Each number is 500 + 25 x the weight over its row's rms, rounded and kept within 0 to 999. Layers, rows and columns count from 0. Numbers have three digits each. The size before them is the row's rms in percent of the matrix's.

# layer 10 MLP down (transposed), 2048x768, rms 0.022, rows 317-365, columns 576-671
100:505498481511491479452501494503487483486505514511519416560522513492505477489524486498497539507472547494519480509527490516498503508538474479516497495469455542466507522489501555499550482538506545476444497466463473512487526425484495442535500501496482507516505468484492511475470502498470484502
097:520463514468500519511515523542493529521511507501457490503481532471468490498493456514476520500480522521496502458548492495507501540525458520550509472481518445487568500473509486461473525540536462478524515498459493535487523460493517528515513511493520491500484504493490483489514510459512457475
089:532535465437514484476511470513505510476509488531491520543512496487502521528497503486500520516541522507500482530498481530471468500514508487504521513482432514504521494506519509467492508529530551499505504495523506505543502496510510548487520484529494494519516469472509524490477502529493488503
094:503494537519471468547508502503508496511515479517454484502521485486524501492474524485492519528501472477520483534501511456481522462445509532520504493480486495499442472462467471435477502510488550523504528490488560498506498527527515505491516515504515486479542477515473481522503470486447470500
098:508516479489488480509512460500508497509524482541502497499526509517503504547489517481513520478497522473501489479467522481493553532463504478474490469506453492518529503497525527489510478508522514526518480485522503498508472528513502510516495532450490473479536506523484500525495502483488507500
099:494516467481471476523479486482450503518505520494494502496500498503518470491554501501473515528523457515521499524498538463522521478485502510518548494524520455522487501550533490505453494541488451530536486490514526527502492469521527501498520485529545465470472506487457510526498518487560483567
102:464459509458494515464506524529502496462493504462471506526500523512495512514500519504436516532513515484503486485478501520470468457500469445489508526510495520494473540497505530500500451465468464456487496530511497492521554512551521501529535496480502501539477491509500464516522506509499521548
101:508491489511508467532510505537523551491476491509529499531449502487506482538482473542524458475488465461526470501493462501501559501525455545489496495521525467486493520531465476511541486520491442529488521482512504490435444479482523483479508482550506485486462498506504482468474517460458496519
101:514477485542503512490507479482497468497515461472493534513498530466446490468511520507497459561508492518490468508494485500488519513477526529475517521530494516536472530513480484505469485501530516524495505476446491472484507528521465537495497517546452531503515491473432506490486510530511524470
099:501485506464508487505487506492497506492502526502508511503465500491519529478528490468470501506513464493483493490494525510488496527459502445461507502508508488473473503528477525550499477459563492486474522458519499481560525486508456462485498522459501490453515484538527513492493479533475508529
101:498516515515520488509475515476471492446488513513549532452463479498542495497498509500496495486480516494477502523504487462513482490531505448508516518518494524498476494535550484525483467494491474476472554475522523529469543542453483565480510542492523510459507537503490497520521504512507479496
099:487530492514495504477512508525475536486506453456515476502515470477478538494492497476507489473467468464499457480495488480518461519481509478523479482488535518520502529518470504494480521483479512480455542484491491484477506514500494537536485521507476481524492498512489546504483519463473481512
096:510506428540476534512497493507490505467488490494470495526489517482526486508519519469532459533488502492494476466522519513501433452487504474493508476534478467488462555539501546506518515474443509482510519490525522521504521515495497507476483496552520489538505538478529464483504530491464472476
100:501558460486503473486483482546505506464497558533511521523530487526515488519460482503477483481501526510533490500526502503455521483492496517484518479545500488522467434518529504481479528487500477540539522547497523473502533465508531517474490490487507456519491452487504496528489498508495496451
100:523493480512528473478514511515507506497523479515525482539493503497493466463534518542495467515500477509515474439513508474493500483506542518466480508492524468518485523481500473519460496516544479471491456526530460488470492553480502495478542475495566515488524504474495503521459509479454506490
103:563544462524451494513496486536502495505481522485476521487489511485496430484477520487500461491530491478468496511521492502503514532488498479502526467507475502509495505487475511458509497481540503491487478480464446482508504541468522464531464520514500473532533503500528444494510502473496488497
100:517466507514480479477473497520426483503530519509504487512507539514469479499505470513490484480515502455518463492489515497513494536511527490508539525467503451446489490480479474518498510469500498498489490525514501504492473463489506475494479530531477477503494506482445492525503506525467458515
100:521495503542534530503480487504490503525488475551514495497495488479505500487533498466495493488498505524493458483549503478530519510495483513536492504516477459510508485547493486506474481513483528510481522495494541499488514476473486526490498521540458522492545472471467539476448542505516546499
101:495530516522489478500506534454510524503522490543482504441485528509489452508481487475505466480518506515568505513504471544465496485482483517498513525502546501522534515506508479561497516501495487532540496445527541461492499460507499466520525496486534514494501526474486528461522472514522496544
104:489448487528517487522488459493514512479507516536510547459471503509494505525561515489472526488529545480501472500489488519527495499511530454482544502502475486500505505496538540445489521542530503500516477500553528547518547480481520503512492527561521475526480542452541457501517513486539497496
098:505509531507526466516483492464482478457512485501485500536485516471461484532512493495523490466528507481516490536508508505505475524472540495499512519514499544480530488455529460482536466439491507505490480476523487517561533502493528517469515501502504515514471543493463461491554503518473459570
094:474526520505457527487521522484478548469536511532532492573506512482520535553450471497525532445470461486507521501486482514510474485500475495486483471507539467467488517467493532504493481498539501549489496482526478529480546492521494482485496467519469548480494509505513561486556534513528505522
098:504514464494504488483459518496503492524527492508503466497525461458527528515572493419520489514514495522551515508511459480515494495537517504512470494449500492488520485506466538526488457467499509502510512501505471497501480522560465473492496506560513511490540499544497504496465504502477511489
102:551493527443470509481507525512492542467467497495498539527497515508497524510492510506493471460516502482499484458470501493484465486475458526463510474509481496541520490496526478509472475543498489496506514502514487553521492453508474478557487505532502500526487524529468472517525513501524534476
101:507489497442490474488473520490481503482523500524516487516559477443474500520483515470497500441544443524494515471463478510508484563516548474523453519489515524468474456498479509493470512480503502514530478482513502518501475513486495510504487466468503524425485467462498492481509488525515491516
105:567500479496503525521470487516535528456495513527484506527501504481508521543499490515531531509524542473518505499520500445500509493478485517493528492477516495497514483455501459512509537506509503467475525515455562506431481483498492485497493522507470492485513506520529496452484529523462526457
097:510495503498510505536449551521543522543466515501485529489504492512513527501467510489492552501524480555457511495463536504439511462522508496468502481502509488530488523476508497476499466533499486524505457485482542530479493469521455500481513476471482490495505490502533508461465531519452539508
099:529481520494527509517505482523486543495515538520555509501533506502482527484485477517480518553494458484484531500501480506458518516540510477450508552502500510516499487481466490520505516505499496474476504435479506538490484471528513489467477501531513500475546474485504501460473504474475509509
094:464496495508499480507550500488493483491511520483509515523498538467509474508538525510501547520504482498497544472521553549480503492508513474516478501488515508488473509445523504474448522509469504489486483500451483483483461457532511437506506498445534494513477485495473488505496503524466448486
100:541438508466554500505520496453496514504547507543538483540499508477520508487530498483497520478534532494464490489459492503514536506516482502564513497513502501497489458526468498544516467517532491481524516535531526494529478492519488499547496531461434485472499541473464450481520508494484474467
100:501495565511524523522496483517509492506484504503530507471468509519542507504509491496505538475529518484508469488539542488503481501503512486534518488519533473529523500496471476413460513502487520456504474511516539427492507543528493561501458535543504549512502471465484497503544510537485508488
100:510524486496496489498460466524469529488479492507470454518513516446502480504539499496481483489500522509468584492488539525504519493488495520497492479481474506521519529508526529488491499517451467490500472458489552498527542535479500506469458497474512516473532470522524542480456505529477483513
103:523500466504521523497520474470521535541496510511499511520499532529535498498493503527493517497478540486466485503552530482553505452494462528495524525481503467486494554489497459484532492469479484540514571537473507551486481486461506483486450469498513474513455419543442508467476547494525531509
099:477550465509482498543506491519488511547502514518474478538485436532530476462479517467474489452482481498501464453540493485513494501521485457502484488476496521439514507502512483500491497482504511504504499436535536498540507488488470522493535476532513483497519500437512517505524460519526556499
099:480483486458498520525534556455521497501507511496480477544524511509476506494501467469536519538477483564528509479500526542491557484452487457482469490472519498508501470497482496476528486487484504473509493489487489509485560497517473505513525476507529534532490524474492509492457510478489499473
105:571473535540498520477496494491468510529515507472516473485514478517475502485521482508525491480524499522504485502503554450507472473505539496513477507486498464482502508543516473491464517530482529487509471499537462472526506531483511473503462484509497504494527452473486484538467452487535516486
086:519464498491443490480474523507521483530497456461485496491524448496531499543540490505489518494524499538525506530476532489448463490527484525516479459499481461477519454508468459504463500515489476503492495506455523502482495507553501518521545521548516528485531497483540481468508486519473497475
099:486504543439487511504507518480482499475466547518488531506483512491514514477471468511493464521477478557496498478509464491487495494494532499491467488503508469525442544485525460494468476509508549471485466500511541492536475476494520527541474484502496514510539507504510531522491524453509500521
101:445543502502500475530476489553491525509432501532508495489488493528504465482527508460490470504422529476488542491473491515500477503479528497501480485476472521539486489456517493496517466521476459501483503507460476478489506491462482492496480521478447469510501474490497484480507474526447510524
104:457499462483510530503529501522474440502513518536509449495500427506472477476495464528493471478481517505473516522479539497548494549483550478499481511528524530451519532525507490483509503507512481488495493491522498468495492499475484497469508487512482529483494506489473504521566480515499522534
099:531456491471546463516483535492520509511502483514477565536534526534462460492467469486519486548505485488515446509489436490485479483551508463478483503477534502497494505500506531521516480493476444527496486457549505481505482499473488461491467444502455477471510471532494487493491483510520544533
102:526472489517459486509479469503529507458511529458471506525517488482460511488481457502465493493515495525514496546535488540561511496457525478532484494448497510475467502466493537495491524492452552523514465502501484508543466482513481480509476528467524494464503502476487545539483456487548486536
099:481488482563516463502522506496506490488490544487521505485484537515506540543505505472496477509481537530516445479525507547520424526482508468503527503505487474472498515492513497490514477514489484494471468498499499535510509527475539464520509465484500460493498471529523520535486499488491510461
098:538484493518512523510521502480439435491471457470504539505492491481509532471523530509513479490491526502513489495508488489488554499461526456531516458510539491473527502469527497505492490486459489468475481500438428517481486497496478513538471522539476492519567513492516476511473508485496513521
097:469546548527493457490502510516528515526474467507477505526514469520532540487579518495500476483433500489492494488516517511513489462513515535508548494560470509504469536513539505498501477512477506483510459466504507499498454497482520541529449490537502462509491491497512492525506525517505480512
098:490493484553479549496472468478555517480529489513543525551556535485481505483514471466493505511542500507473497485513506505519478496519509486488470502478534505522524496448507519493475536543514447462524476506463512505471478467475515496468473501488494506535498507470495505495516537509486512488
102:494492509544550499494539513495476472477486496492469517492523502500512516505483494478486501480504501498467507503501500513498536486523525506501502532563537502508491519543479447537477480490513549478529515524503523459512524494530529502485502527521487468492514528555492497518517488460457504533
097:493493543492551461478533576514487514488498514482524504475495483491541512519504512466473463519491503478522530488488526497547502502526483497524528529488500514470520527463470468560465509525475498515493505509499484500510523470495496495496523543524517492508455481487505496488494515567479505500
102:520510497529497478497514485503560503464528523477494528503476509507544481530506501522519487494484531491490540467500505547497496525533517453486474527492484525482505480479528499524495457502485464495518456500520524530537515524497501521503486476480520559483505474517509526510503543469504463531
# layer 10 MLP gate, 2048x768, rms 0.0236, rows 318-365, columns 576-671
100:508541491530560519530486519487466501495502501490515499522520538485515533474506473474516500507480508463518509539460506486514450499529502530462448441489507515545519497502503529510513496452455514461506504505513527503486509492499500493469524492513508526510508477530468535464488469530488528537
101:502542477495469509496494452478509503478509538469478510494509510522482508544526503468519501517504519510488517490501519533492516496525486519517461454496467495534534508483504496479482481502547530541486483481542532483492527473494477490526510494519467476521520500507501546452498505501515456526
094:494499492474461479568492482517499502506489467494507493485461482516511515489454478511533494496544490493542538540494485500537474460519471512500475495526520541515482546526490481499493502510472482521504551472484486471512483501515457503503483470483473485520538496507477474499469507539508510481
098:502517482500476513495513505480527472501517500520531478483461545549461476488491510486492490498508503497511490484479529505470466484517454515478489490531543478511514505514536516528529520520502510491463476458467492491536489549489482532500490502477476445504529467446470518483495493490521484512
103:499506504510509501484555501500468510513527494530480473472482478531491519506481489541517499524484535511496505498512504429506515483525463509516531524500433487458503489511501489510509489530518482505506503464494482503548536506517492479520469504524494489531507549486467499499480456505547485477
105:500555467516481516462517515532467470523500527505495527496503533505498461494514506512490512500456451501491451496516461521486461505496486502483435504485479501494492512467538512550511477423478444499479536493497474496495498535474491521580486515467498507510506481468515477498501536510509474509
102:527523474498509491513509474525519527510470503534506519501485484495495534499560519506474500520465509473482492509488543471486534511522484531514530486461508450482543484519494482500525452535508470440480507506494572463501504501473516476499495511479482506489523514513487515475492518521486458486
099:526523444473475474475463523487501498473534514502525495492504507532492445518526503459519507486534500482496515509487502541513505479489481533512537534460478451559489513471496481521511545466454539533502528511514509511538436489480460513471465550522527457561507540487490498492531527487518473502
100:504500491517503487491509478512517488479507463488504513509495474480465539533474498497513497464491480490507505518482495520520511486516457481447513469497490532522472497480518475523521490477492490440484466506463520527494496537507522523558538523493471472556465492517492492494485547487468514472
101:519543464454499514489503491511466503544485481442514487509484492538478492518453528541536465464502501491536503491528511482502513507483507516529497482480504530524491482513500556491469481513480494521512446512492481503475500533482468488529483518472512501498507490537513497467465535497493477549
100:494487481474517523463533481553496497496503495506527534520487502506481456475483554478492537493459447502494474474485491513492527469483519472510535494499499504524515559519483532468518503503505519474493523506568493508502467519527472525485493497506521518466530517510483512540517462517495502504
104:493456510480495458527431475518529512482483507501497519469463514532519479477517515471469485480529494510484535472513487526502479466494492469449494456504529515461498506509509517518508548526512525519480547512475499486532514509507513498490492483507507525491502525466525495549500519537528488489
099:461523540454526481450531514513511529499534516497529500546497546539493474521502463509481572455485516471486505525488459493525516495469491550520487512455529518530534538475531510517514500490479449471499502534529496531503516457486497498569460486475512515517506520505507472498502509499493465458
098:534514482502504470457509509533465529515517511466542502485517553508522502508499529510503510493530485482463524462472487511542520462482529499481437474480489526508520517488552533496466483507480509533486493510511500505484520493533531493503509507482506514542502528459519455479490494503481448489
103:540539488465458507493547507510499522510492520499497488512524457487482465513489529479462519522455514470465492547497495485507539492505475523471456469483483478552503469492495474534507481522503452448510458491504510497536494492454491492521461505532498503504465525465495504547468528518521532474
099:516491497519458493500528493521477496515500502467497542529468448485506501487459467517488539478464481490525477466501458524559517491488524459489456478541527508475470502491519519492493499510525482522496495491501508535465514498489492469518514574502523482478485518477550525541494485512529513538
100:479503521523492501490529450448542531505489498519483466507447447478480494454503541477507496481524459502526540537459475522489497501562494517505470501491487486498484476458523526468527533508479450510503481505516498472495418532500502481522484515513479467544491494542504434518497512457531476511
099:501540491484453531467521448514556526459498494494490474495502533486494481452506488496519467522448475486483508482465459507492470504557515456510514468481525502509484542517517460513485508495523463499464508532537531529501484540470488503488482531513498513516495485491522513513470513501487496532
101:502520449492533467543543530481508461494529518513485485446505489474507446501531467530517484482528490521488475508513481525534468540506459523462507500481522464535464536503497496536486548532507460552502512479485501499531504478494438495517499487517510505476502477469510484528459470491510504523
098:449500496515486505573487483462482534481534486499510510487509488473522490477512463480485526530524482517499491531537527553499505515509469496492502523462544493496500478490491479508528518535502520492535514504522546509502488513487523525505523488493489505510459539492490549466517523513490494523
092:537498493545485446490482514454532483493488509479511482478517520507512528414460478500503468518529495520473529476470499527499499487459512516493488536508512499543540477475497527496497466496457504500508490509550521504486482563519504482509519478456491495482495481518487454473504486479491496472
099:514498480509528474524536500512474526473497498516486509497508528503505485483458492502468513472471438477479450489513488487494477506507449556478511523508479472523520547492569532469496480514498507501538484485506524481499523528488547505518473529462454485488533511435510486487542477518492511505
098:507481512476474444515476514501520503522522496525550508556496510505506536516496450504490506469466466493459459526541493489557508509452464472482486500511488499524488510513498498521476503506496522535481466522544493492478489556547464521536507465498517532484526576477491499473517510478498527478
100:494468461527459490511482498538530485489495489496514490462517515501523473508513483510438479493471441473533497476536482449500526486544517516495497497505474503509563512539468524494484538512490464498482529487485506515480492498492545519546446471486490496529458495487514463525499495506580493514
106:503549460510520467483491491520495475470516547512529502478539477522500509523512494487549530509469482484514532494511469480539516477532482495475483542508520518521524508460507485476461542568496478455509490521503549553522453471489534458486467535516520510528483527442477525498469511484472487491
095:481498488498461520444495488524467486529503497511538477520472481518523461467486529513530431501502469502525509475495540538522478508490505495497445488531529527533478517474493516472455529473518534525499498480507465467495512482502484507525491523490470484457529549477506522508458504516508515525
095:524493476513498500507523465523507511483470442500525546464459456497494509541474526546469507495518491510491500500467506535479547490515518485539543462489474451494465485505516470502517520539467474446458525520476464505489496506531485492489424524496499487452511499494480479481455485498474461496
096:481497490478485484488470495518489497526536482463494521513481471500543489506513490536491518499523502523512491476515538475492497498476493521445509500510479489503492514514475501507500522539465501498513503462470486482474526499512481460520503489519537481498484527494505474446466498544483503467
103:506512495530485532539481470507537503494540494506542529522516509513496495494505469476507507507451488496480491496491486530500522495517455477511486506508491475499467534489546492476541525467497541472509496539467499488478510524475554496522491490492524525447496516492508456466492477523526516506
098:494497487541463483529496494481510510500498500488542487474508464528510483479492530496487503509493523454492437538536491491483490470486497523499454502459500523477493493471517520570503489550506507511511501449499533503517509473463481483522493531461455543506477497469491505444492503465537488531
097:528518505502498488483454535500498507520456502443552488493544519490488500502491517520504537460490484451480464521461525479495498476487489534496487459456486545529539495508505552506504496487509444484499463518450505494498555489497493527507524452505508526499538454501534504484483467517500537530
100:490506518473553538488496537465463512465501501490465486500473486506530461505513502539496480462491513483433491521509480528505479515470498492499515490532496456531521524499501516492492473484481475486514505509452479507511482504500526501527473521495527490532551494523495511496543499496485540479
101:506485482492501466500511484499521466503519487501486492516506499533518457533508533489506513495471500481449471487411488506464517488477498526520477499486517494471526511484477493509534488506503531497489492513502465533519498509496454522510511523473497454532499478476524505500497497514491492474
100:495524500517506510509481516511499503517495503465461487534523501534538519539517436551482474530512521525489474504514489505499492536523526479513487488506449484500490486497478458497536505490513482509500496493517489531539471510424503508541516543552488493470500476470529477510512492479535479508
102:482494532503550492503491437465524514505501508496518526494446524494508497503494506482525527500534473489506488509445494534508473538536481513490475503486563555520515521491501533530477484504533434543502484500502528565474508476468485510513496473482522480465513513433511554535481522520539490496
118:486498498501454471450519521547505496554448532504504495474490456443492485523515485537492507506479487463500498499525535533468459522494493527490507472500437460482505464522479468479508497477509484476526492478468484460463485515529472456544503545499552482489506533503543490454522466525453565526
095:520483491533496496528440482523502494455490524481515529483479485519475469489502468485536495493549493470495473472495496492488489494504514480506520535535529486508491505477448512476470465527499497430540498481478523515494478454432551536482477504490497531450522499512489494506487515489549477534
099:526498513498520481453471505466492508509494499502489477517462510457553486535452547434496513568491448526488490521475485466535520511433464543465474541487483506501530516471502509528489509471489469471495473501512511501486464477527549497507522512552472514529532497491542472532546527532487533485
103:525505498493491468465478444498522461471499514483477495475475494502463489505513506482527536494471453514510521500519527476477510496515463521547521486486463528515540513479442520523457493465443474509490515523524506519458487517509515521475526502502519505495500532489520487467481497480505490530
099:514459476456534504557522497496525488509491521437469500477507468516469513511488479526485466493470484478561516496493473487505484494435467548526492528492499543536517528530485544523464515533480479468515501562496549516480489510461514495540524501528481467492509527457459490533461513521523459488
100:534543450508499474494504472507560534511483527482500471534473453472501503492452496528481517506492471520500511494507493490517475496538446504470509488481491472498499501537458516477452494479480529502486535500504561468474488537484501507495461521497476485564482463567509484500481483475509487499
096:514506496473523501527511485458501532514482465542487482491469492494494466548510552501500548549492504503529500504483483528529529486513478529503507469513459479550534511488543523481492488480492508475529460486497519505492475525532481464542495549487512526495493488505514483470520498486534486509
100:466482473570515445466479494514500499517523501504524443529477498483514480473502519430512507466510500538516502483502486491495469477511502528499509498491505460472516488554523499481488517523512516470524489529491492524508518515461432501510475504497478532530498488480489509473501501506519468503
093:480484493490484521533464510492486529496450500513505521473471512502530527441515470564529500514499527465486503522494491499500528500483505523497503536503474507478485533511498566504544489558494449506497527506447510507485436532552524502484525493487456494493501467408504520518510506496509481511
099:475446469473479525515540486444526480520524471477507473511516534484492470465552452508508525478463491491530539527519453523476521507525487529487543483482519484513485485480505505473486503467505506511475449560516542497491474512516532468512472478482475490513491486484485510495467498503494501510
100:495494523501519505524526484495482502539514499515471467502486513485481528514505538492499517518538505540480512499513537529480514506483494463496501509466488484514504499459448514543484488508480522461534457492476476517515531522491517509507502513479506501535489548505485506489467516492520445476
096:507480500500490513555515521506520453478526482532492523483450473451501476497512562463489537539538522515506490503498510486506518503506482499484529497439471466467537513489505517495509515511463475522463495464449476557516486494479471443489473507494505485502548527507439498464541489498508448506
102:478494495476479544484503487549519506494515511486514470505491539480508467547524541452463486528528491531470508494519496504503442509528496510417499515526517533496475499449464496481527507510488487528457494517486458522520575517503489476515494472482498459524487539508495471487477467497558471494
# layer 10 MLP up, 2048x768, rms 0.0229, rows 318-365, columns 576-671
100:486475504506482461456491486441551519525537494511489474517515525512484499498501534510446541487524512535500508515515489478530491527499483504499532479500473478501489489488504505495506488458523536488502510459471471494487491509521520521486504500511484484496471482488510461505529534483519469479
094:520458510496540522498467523530514471496481472449501464503539454480463523515501506507507486516518501481532480489510415491531504521479512514493506471549525472531515509522526495511481484464502481453507522458517493478483476467479525525503484532476454564509507523532476447478521511510486531508
096:496468497427484497522444465484505492451507506514470505500478497495525514482496463492492477512549473538502532485524485538511477488502468477500508472539525462531471536487566485500514502505501499492480594474485495527510454550501500519512491449532503547494503463489498540596470491519546515486
099:488490519500495517545517472479503462545475510486491544469479558480457525502524504512478483502482509480508493526483520525532502495510471516533480507507500531490518478511493480513467515503513454514513475504523499477492553501489490532492503506450481467478464480535466491500512556472502489520
099:466488478472473511494530495505465481507486496508524486464447472523474546530504496529525437458462533540477518518511490534492490460499519486533529504473474519465474481481513488552465528476520510492456540536518516506512446479521457498429497501482458491482492520515470506509567469511473501515
102:466483481470475487497512487491495464511509537445507493493473492492524465489502487466471484471493511474474493519507488521517525541478476490511490555471454456514482470472520480456488482515514506495582470541469480475511528473528460484537491498523492491510507489480502509520498453528538475537
100:549513540497499509512513514542508554508502475504521498516526491505534481455503502505547508492513481493516479465508495491540547506525503474526502510483497501497472487521495457492531514494490524489499517483530490507501478535452524534511471562495516538478527530542498505489482492524508474525
101:483517482557521499504479524523486481506518497505455518534488518483517516457472469537482439549503518492482488495497523482478512488545466538505547538511498527485517494480472499518493477488494523495473461500462517523488542531551490454514504540475472563477461490473485487505502526468526539501
101:467519485473489521458484512490466510538469518486477490519533554521541461517494517475522540516444489459513486548477463473548499493528497498543504502495490476511472529533481485490495490513452532530508492478540507490498547453471474473503518474480516495475532452470509463463480518444516497520
102:526481481519457527523502488496521492464490483498521527501519570511528478476466518548438489489528526536465485577461496495501507464548477503506475507516522466490482496487488495462498501465560560510527474512502472499487490533482506488474499566519532528516506499535520513547489519513501550496
098:478509506509530496494475531471467527548509479477473487515492507478502512530471483491537494496526489470481498509523530496521446512514502496455486484457528510472527515479490482509443536489516465534522495448509519529525481474448472474508457505501546521502498507546525480509486472538521480521
097:495501539497531473472527529501518485481485487484479525508474519463490529514501512526481546514498511502524517513481469547504515453511450516482510491503489515499492491551518513497500474505514461497496506484499501516550502511492488546534487432510493485488483493448467473473524487505546474543
099:531544494521519533504498478478493461499511475489539505486509516502508483469514472490498555508494511563534505480519481548526515512475560527504522443496478482525458510485509468503471534501520495486487526530495483484472510438522463552540493498515479501531471501498478480459525526485494457418
098:541532495476547514499521501472525550504491497552488481479484492539474485493496518520485479501481483508469495464495472521458505488466498478538545490499487509491480465528504540543496494543474509538538499488539510512495486542502497492504538506525462486502515497494511459531490496505492498557
103:481548497475497477506467554483508482481533497507494491445486500497506503535485478458534479482509474522536504501501509505481481496473510490481533513522528473526528561471496496493507514480459495487517495481520518519464466492488536515500479502466507508531483485525503491521508533504477509482
101:499486492452513461483466483509499479515516443456487501481475485505530549498513487520499511512516523500481497511468491460543518474494493526468515479477470530518516491500501495460505487488529516504486492485493459509511464504526479470488488479506496513546500471509510453528480477506517511485
098:498491515506511549511513516507543495483521536506501506535497516509509466509525518492469498467477507483450496543517512483491526480491532517488480466503509477477530502490514518481520537505533484514518480551516487472508539509450505520534497528462509509467453492509521492507488500518484457527
101:466440440479501516547494526529530456558468454470518488476501532484465478514518461488477468500510462490491504497512488525518507507534498518505518510527481492486496483459489481499526505543489503522512519500456486477509521515500416507512477497555498469496513503460461464486521483537489482450
104:475516538455478506464515477500505423508534454515507486517511504497495483536469499489464529462510472468548469543481486501493488498461554515467521529484511515528498487504513488453504524484534504503500474482487487489529508420499449517479497511499444502527535536499522514525537506485499492537
097:483471509517501521500505487547533513510494495489500482466496538529520490516513532501518500507478499505511499490493447502491483545509499498511485545549519493482531528532481504453498480489493511489446511483516499513487537478520468497513483531485531433526477471503437502549504500497516458496
096:495512495517545491487527515490508465485491481502463497498519501539502485518527525462512510489521509472441524467513491476487501501507480471536515528495485508494523498537537478516487487507490501526534524471506458509525512517469488536458523463504539551488482526498495532502544552485469480498
102:508509504484503497509522525540481492440507493548447521504538504460514520490478509516522495514461506509425494514527546479479502527510539499501513513514477457499478524481579489453452474510519475495509516475529494487538537491519539476516492514459516468497532478469513519503479509451464533473
101:495522543451512486501504549478480452489478443521508469546519507485442521524475471495511487501549517519466498473489545521563505502521533483482500525527509499474474515501498491512510476490534543512479521539493475540526497497500447444514517495513503513494509466459510554523501493499503500459
100:526484497498540515476519494450431528517478476503529467529501510493516485521471492466509488476491458499510458509510489520480463513497526520544487520515535498553472490485480504480488493472503482514541533455532491523497517461522492479498472456530471508516543469507451504450521556477485480465
103:499474500514480494510518496508502480550506502524528456525493508496515469505473480476486444530496491496491502482514490525494512470477512442507517503478482487502504490512466486478524470535470523498503479504527516541463502490529494488499519508479494469483551459515490492467506517508484563482
097:509550509496502545503503482542480500517532500532517485458519467510459495474505477512505523517520493545471534465478482507547466533508501510458515498484513481501480425505497521456449489533478533486518507490478528500465536492511488523470514529514513542522482510477490531426433474534496512489
098:506492468528493500480468501490534499511479493494494484499454532531523514501473495507503540484521475476530573510497488458533471520514520508490498488541491498528530493504464509526501502459509499492485485424526495522516471515490533555459461544488487564515511495519493516504494565505504503487
094:526483506509479513554488488510481451492479466480505536522546483471477512517506548492477496492501462516492491497521544480501479512510519520535493516530542460520477519470467555484489516520487491510550516511484483551467477485540510479522502498487452472486525526513462512466509468523533488525
099:531447547441565483504513512559540488524518502486531503523448480512470540486488520509497467482484485545478463501519523528510501473493525468504520470506470512459482535552479523509479524520509517542490546505519499499516405489478498496490494485495505487477483482477534516536496471511537498527
098:519502466468484508481520496523482485535482489513483463498536471564540498537503543510500511535567522496484509509542487484480537509496505497514486511497552506520500489552498486490493505494496510495489505495484487500554486528459477524475500520488476477502514515463496506515510513482495462484
098:543515473496529488467497529506494501518485492474496474507540455479510519503492507566521490495554525518505529506468514493507484479479497509502494499504469501523512498483482527467500533462485464541519496529502530507487543512466437505489461504501513533511476467506514501509522491528528481489
101:472484545493466476533519483536528523553474512450512515529485456438488532513480480473517541467490482486496488520502505540518502539516513498478469495500501547506512447475498502505491528519499486523449506500492508454493526523514536471496553540511496516480541520493507491513504489543541537476
101:551501505503487524500491490506534530528540515516496503472504465500467535491514481532458490476494498506501435495491497519482450491501493503544507529519541488546506532499500518494513442489484487502464475473490525546490491512464521488479476507495450445529513463487522520504490532487522468498
096:467535501484504523466471484537505498489449538514478529481537518474471522479504505501457519480535517504484477502490504503455481500502530468492520511519444463498481483495477454450526482551505540459483531486523503490524490482482488495479513543545532488485472547460517561496510522499476477518
104:516511534535462535511500515528510506494458483464454545485522514516518498437498504466465474494476503476508468502527513474514473498506459467469546525527542496472490508515489470487512536506484476477507520521508498530535451492515513494513514460505479499515501499485524464511499523533442517537
096:491550514494566497480552500502485495427559506517540501500509533541478507472477551509499481520492517506464520444517518482538530515497487476529491528510542532508516514497509490477480465510505487512472522466536507514535486494441505458499482484462468468504490492534482489527532529489488471546
098:476515495459480520524527521503461480492500523461522540527526531508516477490488464539567523477463516537536501501483476516522519527472474481493496523475499489481477463540495488493530493472520497523491461474515475485496506503502483458540509524522516478491442538523457483461511491483491474464
101:518485508483503499516494543520474472526470460488540507517508541470534484549503511468509509494477505465489510513475474478502521472530485486503475515497472455511470460497484510519513505490488521496471505505488497483446447508521494537471503494487461492489510480515455482460549511541523485492
105:491513478501501515575541490501469479509530532482521532466525489490502494521514500493467478477491496526481517512475464495509521473503519508510483510520510522502560518527498519542584533507519463504483500490479554469476502484500504505489459498506496536505459492526459484537517482520522490524
098:514494528515493507493538562511519485505505478529514522523517500515496479496440542547495474507507483485470513495455476488534498501489485512492484492527498506468486521528470492472522564457500502466488483487514472521510487521508482494512511522539508505507487515457459491494466508506517487533
099:510501540490503520467507494492479480506526558514485520512453480535540512506537483458485524483492473537529501497517534492537497473448460476492475465482524546458483503500481484496471489498531491497474534525511522472537497496454469498490530507485498532512494494475501504518487542483502523473
098:511471543521498526512464474555530491483471506523496499490493486465478517484521514482469550452474519504536525495489505467534479515549474528516487504538497472527498465494498507488490503514518510499488464491529487534523453476524508476509547476521508503495518496529486482491519534494492527485
099:492545527498490467492507493481499521477508474518508535470470483520525513504496499478567508499524521507529462525465520470463511501538502514460489465459460496493518478478517490488490475459490486489526543474479509462509498475488501468494511482458489479542500489455459499498502510492496485506
096:508512509513484539488522479480495502502476501504546537540485513472538494474530479532529506539516490512503530503489529521509473498463513513526478541500492496516482490541520495465513499500480510489519509506547457493553478508497441519549489474520470536482455489499472493511513480476468509508
099:485459500508491479506474508553470512568456475543537500482476487528516500425461542469427440523543531466461480493513472514497504521548494494481450512525507513524472486504514497445514521484513522465475508525492535455457528475458442494506506496506529486539526518531518497513500499500500503499
100:532498476461524508479474501504521487488471460506560482481452482495530495522499523488532509501527472464500540454499512569518536497538517504452487495508477462504551493456487465455458495510478505491450482486494486511522474485492514526526456517514506490530519499488517462540476476483483464506
099:493515538514510456474538546503524515465542509521477473535482510508530467573515502488491522476544506544484465500510580537528485516544497517474562472469500490443479509493487529484488491490480501512461485500504468517499538523525519499497503513494466485485550522527461535494521500528518455518
102:484545397482492492491517505511479493526550515506468450478516515517504499516531531504438487528493495502462521467518431497526448534517476501520480485451531518519506497568516434505447495517510513512484500464484492505507529501541466485493498506479503499460494467477494481491470543504507491482